config.yaml
n_layer: 15
d_model: 64
n_head: 1
n_kv_head: 1
head_dim: 64
d_mlp: 192
vocab_size: 2048
activation: "swiglu"
norm: "rmsnorm"
norm_place: "pre"
norm_eps: 1e-06
positions: "learned+rope"
rope_base: 100000.0
rope_fraction: 0.75
qk_norm: false
attn_scale: 0.125
bias: "qkv"
tie_embeddings: true
parallel_block: false
init: "uniform"
init_std_qkv: 0.0561
init_std_o: 0.0561
init_std_up: 0.0561
init_std_down: 0.0
init_mimetic: 0.7
optimizer: "soap_variant"
lr: 0.00546
lr_mult_up: 1.18
beta1: 0.95
beta2: 0.95
lr_head: 0.0148
grad_clip: 0.5
warmup_steps: 200
schedule: "wsd"
decay_fraction: 0.809
decay_shape: "linear"
final_lr_fraction: 0.0
batch_tokens: 32768
seq_len: 1024
doc_mask: true
train_tokens: 121600000
steps: 3711
dataset: "wikipedia_en"
Each number is 500 + 40 x the weight over its row's rms, rounded and kept within 0 to 999. Layers, rows and columns count from 0. Numbers have three digits each. The size before them is the row's rms in percent of the matrix's.

# layer 9 MLP down (transposed), 192x64, rms 0.178, rows 146-179, columns 0-63
081:581515437509550484512492499491573549499487461468410477514537510533449482470472532578484508458518500499542549509495592467492466610535503515521493473529554517566519503544469549411482504512486495
099:399487513430537581517458583498492481544553461497539439422484491449478498492410483529544489506483466485434480497509520570513500500499490499536494486569530564483429539441521530518523506476514471
108:419524486526490504455519495476460512517503567482464561519465541515492429496441427479577540526468566477501489532494519531450521540531488510499476531560528539427494504432424511479439530593548503
103:547487511421503512455466563520492523522523543483474575487533501508497438550447521495470589490394504511450481389478519504521452515513553500549552546553494546488490498492571475473501469519545523
109:432532467441546483478463499578490482501590473456528539516543490560512466439500550533466520580432582533498489486477385462486480500533485509555488520509524496501470467501431559517526523506503513
108:618494509513498500496436528545529479516457460489441557593466521591443444457514516484524493467502522481460450541481495471503472492466485485557482492470523523549525505434520481520454578441559524
105:560537455563460482485463531477428476526447478496427517550438567536481483427573506483526493450442526521495442480504535463447548508486482458538459515504434535540515455455479471562455468509549493
103:479518490470447524507454497494444463454497512507482482505534484587494455525573505488536504388489486503517478452513544524591468510580517523456531501501506446463502500505475432592495498571575455
098:513484514573487527474530446463490477530469464469528463619473464527504554505513465494514449459509433456537511523472555463435606511464468482538502491540583535519485481529496529455571456545484498
094:591487486538553501502519540434471473455491480463567492470412479457507535517468543470527482487526470528429508506494476433533501483479521545478511625434487570509490495514581480486532509445465506
102:511551471492585430482500520479488551516497472501543600513536423503546440503464539521439545441514470500488476525538434511502452453543469532499514445515463523529521549521382517501472519467471520
108:503455472576491515488470411500565508559473522492450537540508507445497418538477449487506558585560489494466522538487504435536541481539546542554510452528534520489525420486474468532551477555516525
107:434477489463503451544458525494497489533458486533464523524543486431472503493510573538496435427538540536495529543542516473534503520485494460568496521525458464424533545376538482476470527426551518
101:479512446564499553495489504509489489520531476514562510530481485537584469493502416534542444461497445539435517518589460521459441549557511522560487478538482494542484418469462495507571574533509516
100:428466483429430516514493479513477557487430496518467489458494588486490525527570453514503516466530419464482480487542467434551475542451510513492544543411506559469498513468508485439453475493424503
104:588523528612461444506574443528595443541498485452526481474591530462532481500544542505505502485494453469508520517542565503466536535496566532473519488479492523442495471521475475470496559491505532
101:518515538488547463498530439531531463506566473566472478519489537516396526448445557558502472509461478539507475505487479494522437593463515441538535548548441481469437447493464530500443542537533495
098:456452579488537513480503497453468403520493508489552537450544486451466504439515468514532478499501547505471561447495511499570434457518474500460519546515524514556492553505529509380461520522581485
098:581540452574516527588460548497481425448507535492486554517518575507483507559499519568486475478531521604502501457501518463445477515562460515516481505510496515527470478537556507478574480549518450
115:330531470482532463526560499500501513550507527492571483456551462484515472561519464557530507439496541507487455478518579470493484478489554470496504483532545532540468508456478455492546469523490438
095:539564504528509460512526440509557536508587513506601485488552508585581534500571486532523463459511512515435478523444567538498530502507484499548477450527503414560513499443482491474517478501520480
116:407502516503483520499494534418454494559547556435529495491525490536514545537549466553494526515548503477485525502559564484448521528501491437420490479428517552465537420483442456466548486472549514
099:469533555536465401544526495529516528432563588544487493501487530439497493579454492552426480535482463450482510508486485530467491540490449556558554447508502485503474551533466499424482455500537508
098:495490507430525519551497545525504508534534453524575449559509439442461548475498514496559505486446472424452522516511492452463480496450447565463490515588453539511476499483491459502494468453556398
099:582509544519482508499500427515474527396564467559509434395486480511506516501571581571454474474504501487525466424536558506485516509549514484495491539446533486535484458530524523533527470505500515
098:520514510482539568570555511541454468403545543382452468497538547543482462460476516537505551416541486537489537494519464493490525487489450518441481436529522515493514443538555514492482547493479491
099:570536539510480507466499452469503547527512517482515495482479447515538546556521462499601532583547451480495460490563426454529493443492445472420464492489489490431436557509508555549538482523504470
103:529532579474521528455508528497407528514524565476513482487492550514519470517549532501533462525419492541492567434511528571470456515504485466491522534538480575490459506422494408482498510576457457
098:489504484461527440458530400435485507544517513449523483427536573526531519543508460512509556528427536508488490577495433519417485550446494513551550512488488484509441567516476467510448518467504463
110:486503466501429466492453490430524479471539496515507479452544520473550484497474598486426552515498480436461472470507525452553596484577551504468535519559508471480464544447556462499501443499542542
092:543491507484470485527414553558559466491502469495581501526514479496493501510505558504457502541553445522577469532487523445449517473418484566508424492544538524512563467544515488483542424536555542
103:461545480492484480483493458478500526477579394497575531472470525519438572508464441493531489514535483434502455540480481519559431535465466470452531456527483457494471451471496478433512445559492568
092:535512446527438393502494454543553535531495499510547563521581559537517532495549544549500488521535492489511565498491486527485433460540413503463514497520587473435518472485454503472486488550539530
087:524489537518472537524473529517526490489530405472553489444527488454511528548572485570536454500490475449483532564577441481481432486523546544577553467503481536509492483444489505452468477458586534
# layer 9 MLP gate, 192x64, rms 0.232, rows 147-179, columns 0-63
100:462481523479554491452561560485493488494435468483461537512497433464493491517520520469537514538480502499525497452403524455562518506462550443477452391440543442499493412541472528557514482513484465
090:535474541539446503467396481506510532479551493492463533501516523475441505563496428548519526546490483439536503431511491527493495457454488451560471531414588531523466452577535445482511482534515505
094:498438557520458428483462415482499524541482561485496499471482517443456481545516474507461416560510510441457552516487540530465544526492556456516479490507472482500509576483458601449524535483540563
107:513500535408491524458475472485526549508545531494534488554496498521498556569390527499463577480540501431458492529528485520508507521459445394480502545475497501462446465515558518502538434461500549
100:533516524428447486428555471500488526541470593554450471538517476444502437501474498430488532521516489506486528453536534500480508493547487515525473432506364449486472536517559530504465500469477547
102:520484543481550482440449511491543430413528498509471542513533459494487545556538475520529585394527535538496501462489504503451509521433523472517497535566541542464471517502487502516471459519614472
103:487581529511559510529573562511513498482460509522569444515469521610444414495547549472462560463508540494473534549458533495483517493492478485451465508564510521500422512449436522526497518519473506
095:500526463504494491490511489442464420474428524416485535487460444476485449449479496485518488522471473466406497482500511447516567550562468453540529477472577465427492551498490464484503526542457584
101:489539545489541488499519559506462540559511524495463488462463480513538570491542563501490413551483492548459530548437490553479538507503510521472431518487540413489470482493445537476458501377533541
112:498540511494543570544496495507554430554501482490546426455443505508458545483534525490363496493532530504560490442534489564515518521513504505517477522545512430528467472504474557406525499477531464
093:498496512525466489478487549414476498563581445510537466517509424467507546516525510502393448583482519503528486600501470455548552492540518471514472503538495498535513465472516490438544436542492537
101:514474517433512589476482488544498554478469518495527406437526542506504557438418477536490563506528469507533501454497508453459509505522542465561522459482537465541465441554410504468464511440518503
112:535506556479473474525450505500414447521518480458552473486461467554470546488540430475526433525479503489516531433497547595529546476460535614515512522511461509503490521481442510477559452449467471
093:527443512502491492463550511509416525458520526428437478533518497465487492511552460516478511568538488503452571486523440441464526527457519481506462440610521576525505490488533427517551565535492507
102:494481481499582509498534460492542514493505528478524491455522441531456513495562530418460496542535563465478472502564551527483458549576489514510478487550515510478394494515605513446554457458452517
104:548565446476508504540528492497517518448595577509467525527467551512453482521492536478487554530434432509542534448572544481559513496449531493521503462563483558451494482513472523515513605508459510
095:533508556513496545460455477489489534498474521488528455497427541592464544526547476516496561519475439481477521497571529380475552503516507509490494524523488466570466444454418456472534528449522459
101:486446508539569467448601523444437481544493464455541500447506510505490468450523501505505524438518498537415524484510475553453479466521563523531419457514494519508497522474481496567516564521431568
094:521452503485459557475544429441493509507532476450454530481401507533468505567488461457511516533529448431461444491466432460442482517491557451444501513505458485514465444594500529461511515540531488
102:538459455550456509463462593569530416524452514534448528537546427443498508455469518471552474566467460497515475529423498436502461489543526532551474491539535515503508489536477486494461473564548480
104:519572543469514521553470464428488411480498530500503546514467524437406544533528524437472517479462406513473513443466513471521456525498486434503497509499467489475491440562506482538481568433480543
109:502486490426516553562471470517526501542523553479520445500529517486516480507483451433426478525462460426548493458483500479476559477457539424531463546524437453431517460502457585553500560496525537
107:458559555508536488454518475476526548480555473497404444479567561499481515519523507550522494448468435471537526514461527536458584506472480413482528487483510498487500460476465567436531533517578543
103:494576554505509474460535540499446487480506513481526487479450513494469501417508551560511505446478511527437468539474430480524530519561548464459581478501449504560455438550470419564535466521546524
092:518531470529561467474585465542535445499567528451531459447457539558395525437477521485514474413478538491492534498521508557492490518523515468490498523569485539504500417458479443464529495528489448
100:530478520531497475479498524497448499450507523507585540566524528517560475511496461588496515425528446517482547477541551469435552524493488549527501531495541489409485474560489570482459538423496434
098:545554533514484575467494470508530500488495477513497505476448514522473549537461543548471525485524554515521445633501523544496506489547434480463497527501516538528433526462500506448553532477574611
103:553510477521510462504422437480522563473494486431480505551474534462507470499567506546547483487473489466490459500570596513435496539489505536530510479526484544419442490477432477440493570497527428
092:472465549504519491508533477500536507494589491515466450536459519502524573467495462467514525458506416547421488520482500492496651516496498524501477406475533514468518488475517574463489518534470563
099:483443458517444526526544575486514449482568511554514480463518525488486499473490472531491551508513538543433439476466488515464469497565479580510455525524509596462406435469452457485477496474565516
104:509523557503548538457484512493437537429531572465491493634401491512512467476491542552592537467459518456531511528421492531497457514516488524520468536505483514527443506504498494493447481543519516
103:523458521518518582474514546492519543502527510467576558521546500534482487578500504472528497433468447509468518494490514452515458580480558473508402462514491520434480436471465481598530555459508524
098:483483423462468536533514494490527506507466553481467549472429583539499593575503507470505481504555471495491497527534474512534424479543482546580402507527490487526417459495470525551504506524488449
# layer 9 MLP up, 192x64, rms 0.228, rows 147-179, columns 0-63
099:460459479539545494451493505554590510524525507532459516541491425559581436517473430574499487517509525501507563418568472466441459500521472524478464469488541483566476430547479494513508528500494522
106:491466505543517433474465476539487543486529461514358499493449490510458527532532519544534467548481504499466525491452508465485536455427476490444492493562543461535522569549510578486459541542445455
106:463498554535549490513460523553397492499406415523480504432484482504569452483495527496516470560537499500466473556478523469441455414502514481507434482578505484523495514529503532577512515464491515
100:560495476452573410561506468554554500548517490469514454522553492438583433502465442474469520499513519501509475548538487442482502489476488512489583440580560505467540516500494484506528491457555462
103:470564438469551548471541496471537507440578457526481504473499443462464568507549487501489464416483465514546492509493450485535486480505537528468434507459483501429524456534512552602536442546529522
107:457496509517508445516550491545402501475558475550508518458545473412521546506562507478474473504584506513532494546502506465525541405526465428484453457486517478480471496542465528519501431407482496
101:529553496496496434482485466463462537483447524456535512475507490453492502521482576388483459489543566477531491468446506454486449506466408440468495553502472481464476545467493467487543557489557588
101:533462400516478542475456479518535596493482509437502438489535543519412511483575504512525480503450518478518501508515502498458408499505481542491464412455443471502500496474441498410522479471516473
104:535497463549417498563483445459472483477509515530498472466610397470483462515484474467474485498510509448509547492411444484508470503498460590481494477466459479441526467512517489465589521537520496
099:528486517498483539501437556581511518511474543448509510420441511515556543504486634490527432453485489501557524444556480485478451470509490555485514510452465461505498534557499527522562563478487528
110:449490488521488448522483527458539488479448497491510458533551403517463472470550522535480527510542421502488570503548562530537479537527468489533552456557526482515518591502482517433436469594530520
100:526493493510482465491520482500494481484462554537560468447492475596490491573588525552489494553524540453531441506498479577548471453513488491518575552446506490519516460546398455496505470565466479
103:559502500502484536557456501482530538439555454494462486452510483591468535509485470497495538536498549615536463530494524541430531474471453549518485514490414546492533509456470541532428502522556452
104:513555507485507482524466500438558498516553513502478469510510456503535485439455613442602482527524547551538496521558553502502482467478536481423504458523522542491462497589461474440497522529450464
098:513452487511471444504469458480411541518552523520526407507564490457550496474463496493476500515537501491513545452552531491464512506516462500543559455469478423463531487527463482426418477395471534
099:527536500447530437440465492562384510510477475539521528426456603470495444454462487561457503548531469506491522569478482475461475515479439448520536549495524472474518496482526533456548510491511460
112:487511449527425564484509488454479511502549496479494544417496467520477546461505544506491461473575477474482474532403531571536556497459536471407520523507533568472520505459439547529489446521531549
096:499489506528443511532565496496457541574476485537530510530432546424460497509496428405452516506478495437542571535449482530580551467444476450538513518504538515487435462559513500465500513480489463
104:619507488553469533469516465489503463499503456475435474519440514521526542380541486496503487543477530498530499549504530619546531523532539538497584482521510476487496541518489506484554537519533546
102:434471433493545525525500550460488469477527493442477483468492587477483514629523487419514486501564471539541507459401493551565527446501523441480486491528547469503505465490517508478505494446478514
107:470539486467506445495481531440506465526547488520565481508488546583495475540506487511535452402541523503466449530519531519483605536447486474506541506574505501502434494499419551438464440471508467
099:490467407499479468491469525473448468454515517412472523474502490488483494440560480513544586510468504524492553499549491555495453499450482440514525522475473521519433576477534527461524563599446465
105:508450544504415571552468509497461456509544520499515496462465561459484503479542479447506501524505596439530456468512534537491531488560583552498569555535523416470525470458510497521501490494427474
094:466488501523602497480470557515497545461537468541479467581493454560538508487472535518453516562457461560485474501478539482561527455480508443508485489547558574567498509494451410508427484522479502
096:490465494489485539466468491519533445460551451614448499434507505551564498473457477487582484442483496485574511543463439498433525463486518486484552483545502532489558480504543591495505522456485547
097:507447555480494517555511506522559532531485437468517471449494494474497531397557480490543478520454492477471562451531548493401479491507460450531543584444486450487442438522482503560523470530472479
097:504516453503477481482472526523478484534520437549517491563549513516525507485517443511461509495532568518440505557491543501437508422433479513475507460492558487432652542483447534485537501448469510
096:469492468540498455544502461434478475404462504458422558478499492449435539526486469525462456449438465470466482535492515473554450571534434481489522518481492541436504489471427471536475477524568481
116:479561496494535508492489426524484496493507541475453549571537534455462569534542406454471423453441491504581529482471481467485495581524509507509547552523540509528460498437502574531505513492504442
099:511529524532499557510517404489485547478565456479423572473471477517531481577565506468542473510486514532489514459537484496525501515556468513513595514439520460438430471551518482489575521441507472
095:444535482560476485565543517500504472504559549504494475452564528408482527571515426492482537533505508503540433525486557469532458451446508527520505500488484493521493464567528464461531459482620531
093:424461551526453528514483441505475412535461519505517513445445471514560497515555482432473407486494483469510466515553555512478552536471567488541495550522470533497493515571540528464411486459511484
097:559514507527450428517452479515486460411533483504486524493564483478498502528464520551528488495559439512559435530503514508491518514363541489441534522497564460536548525464423517461469520485508466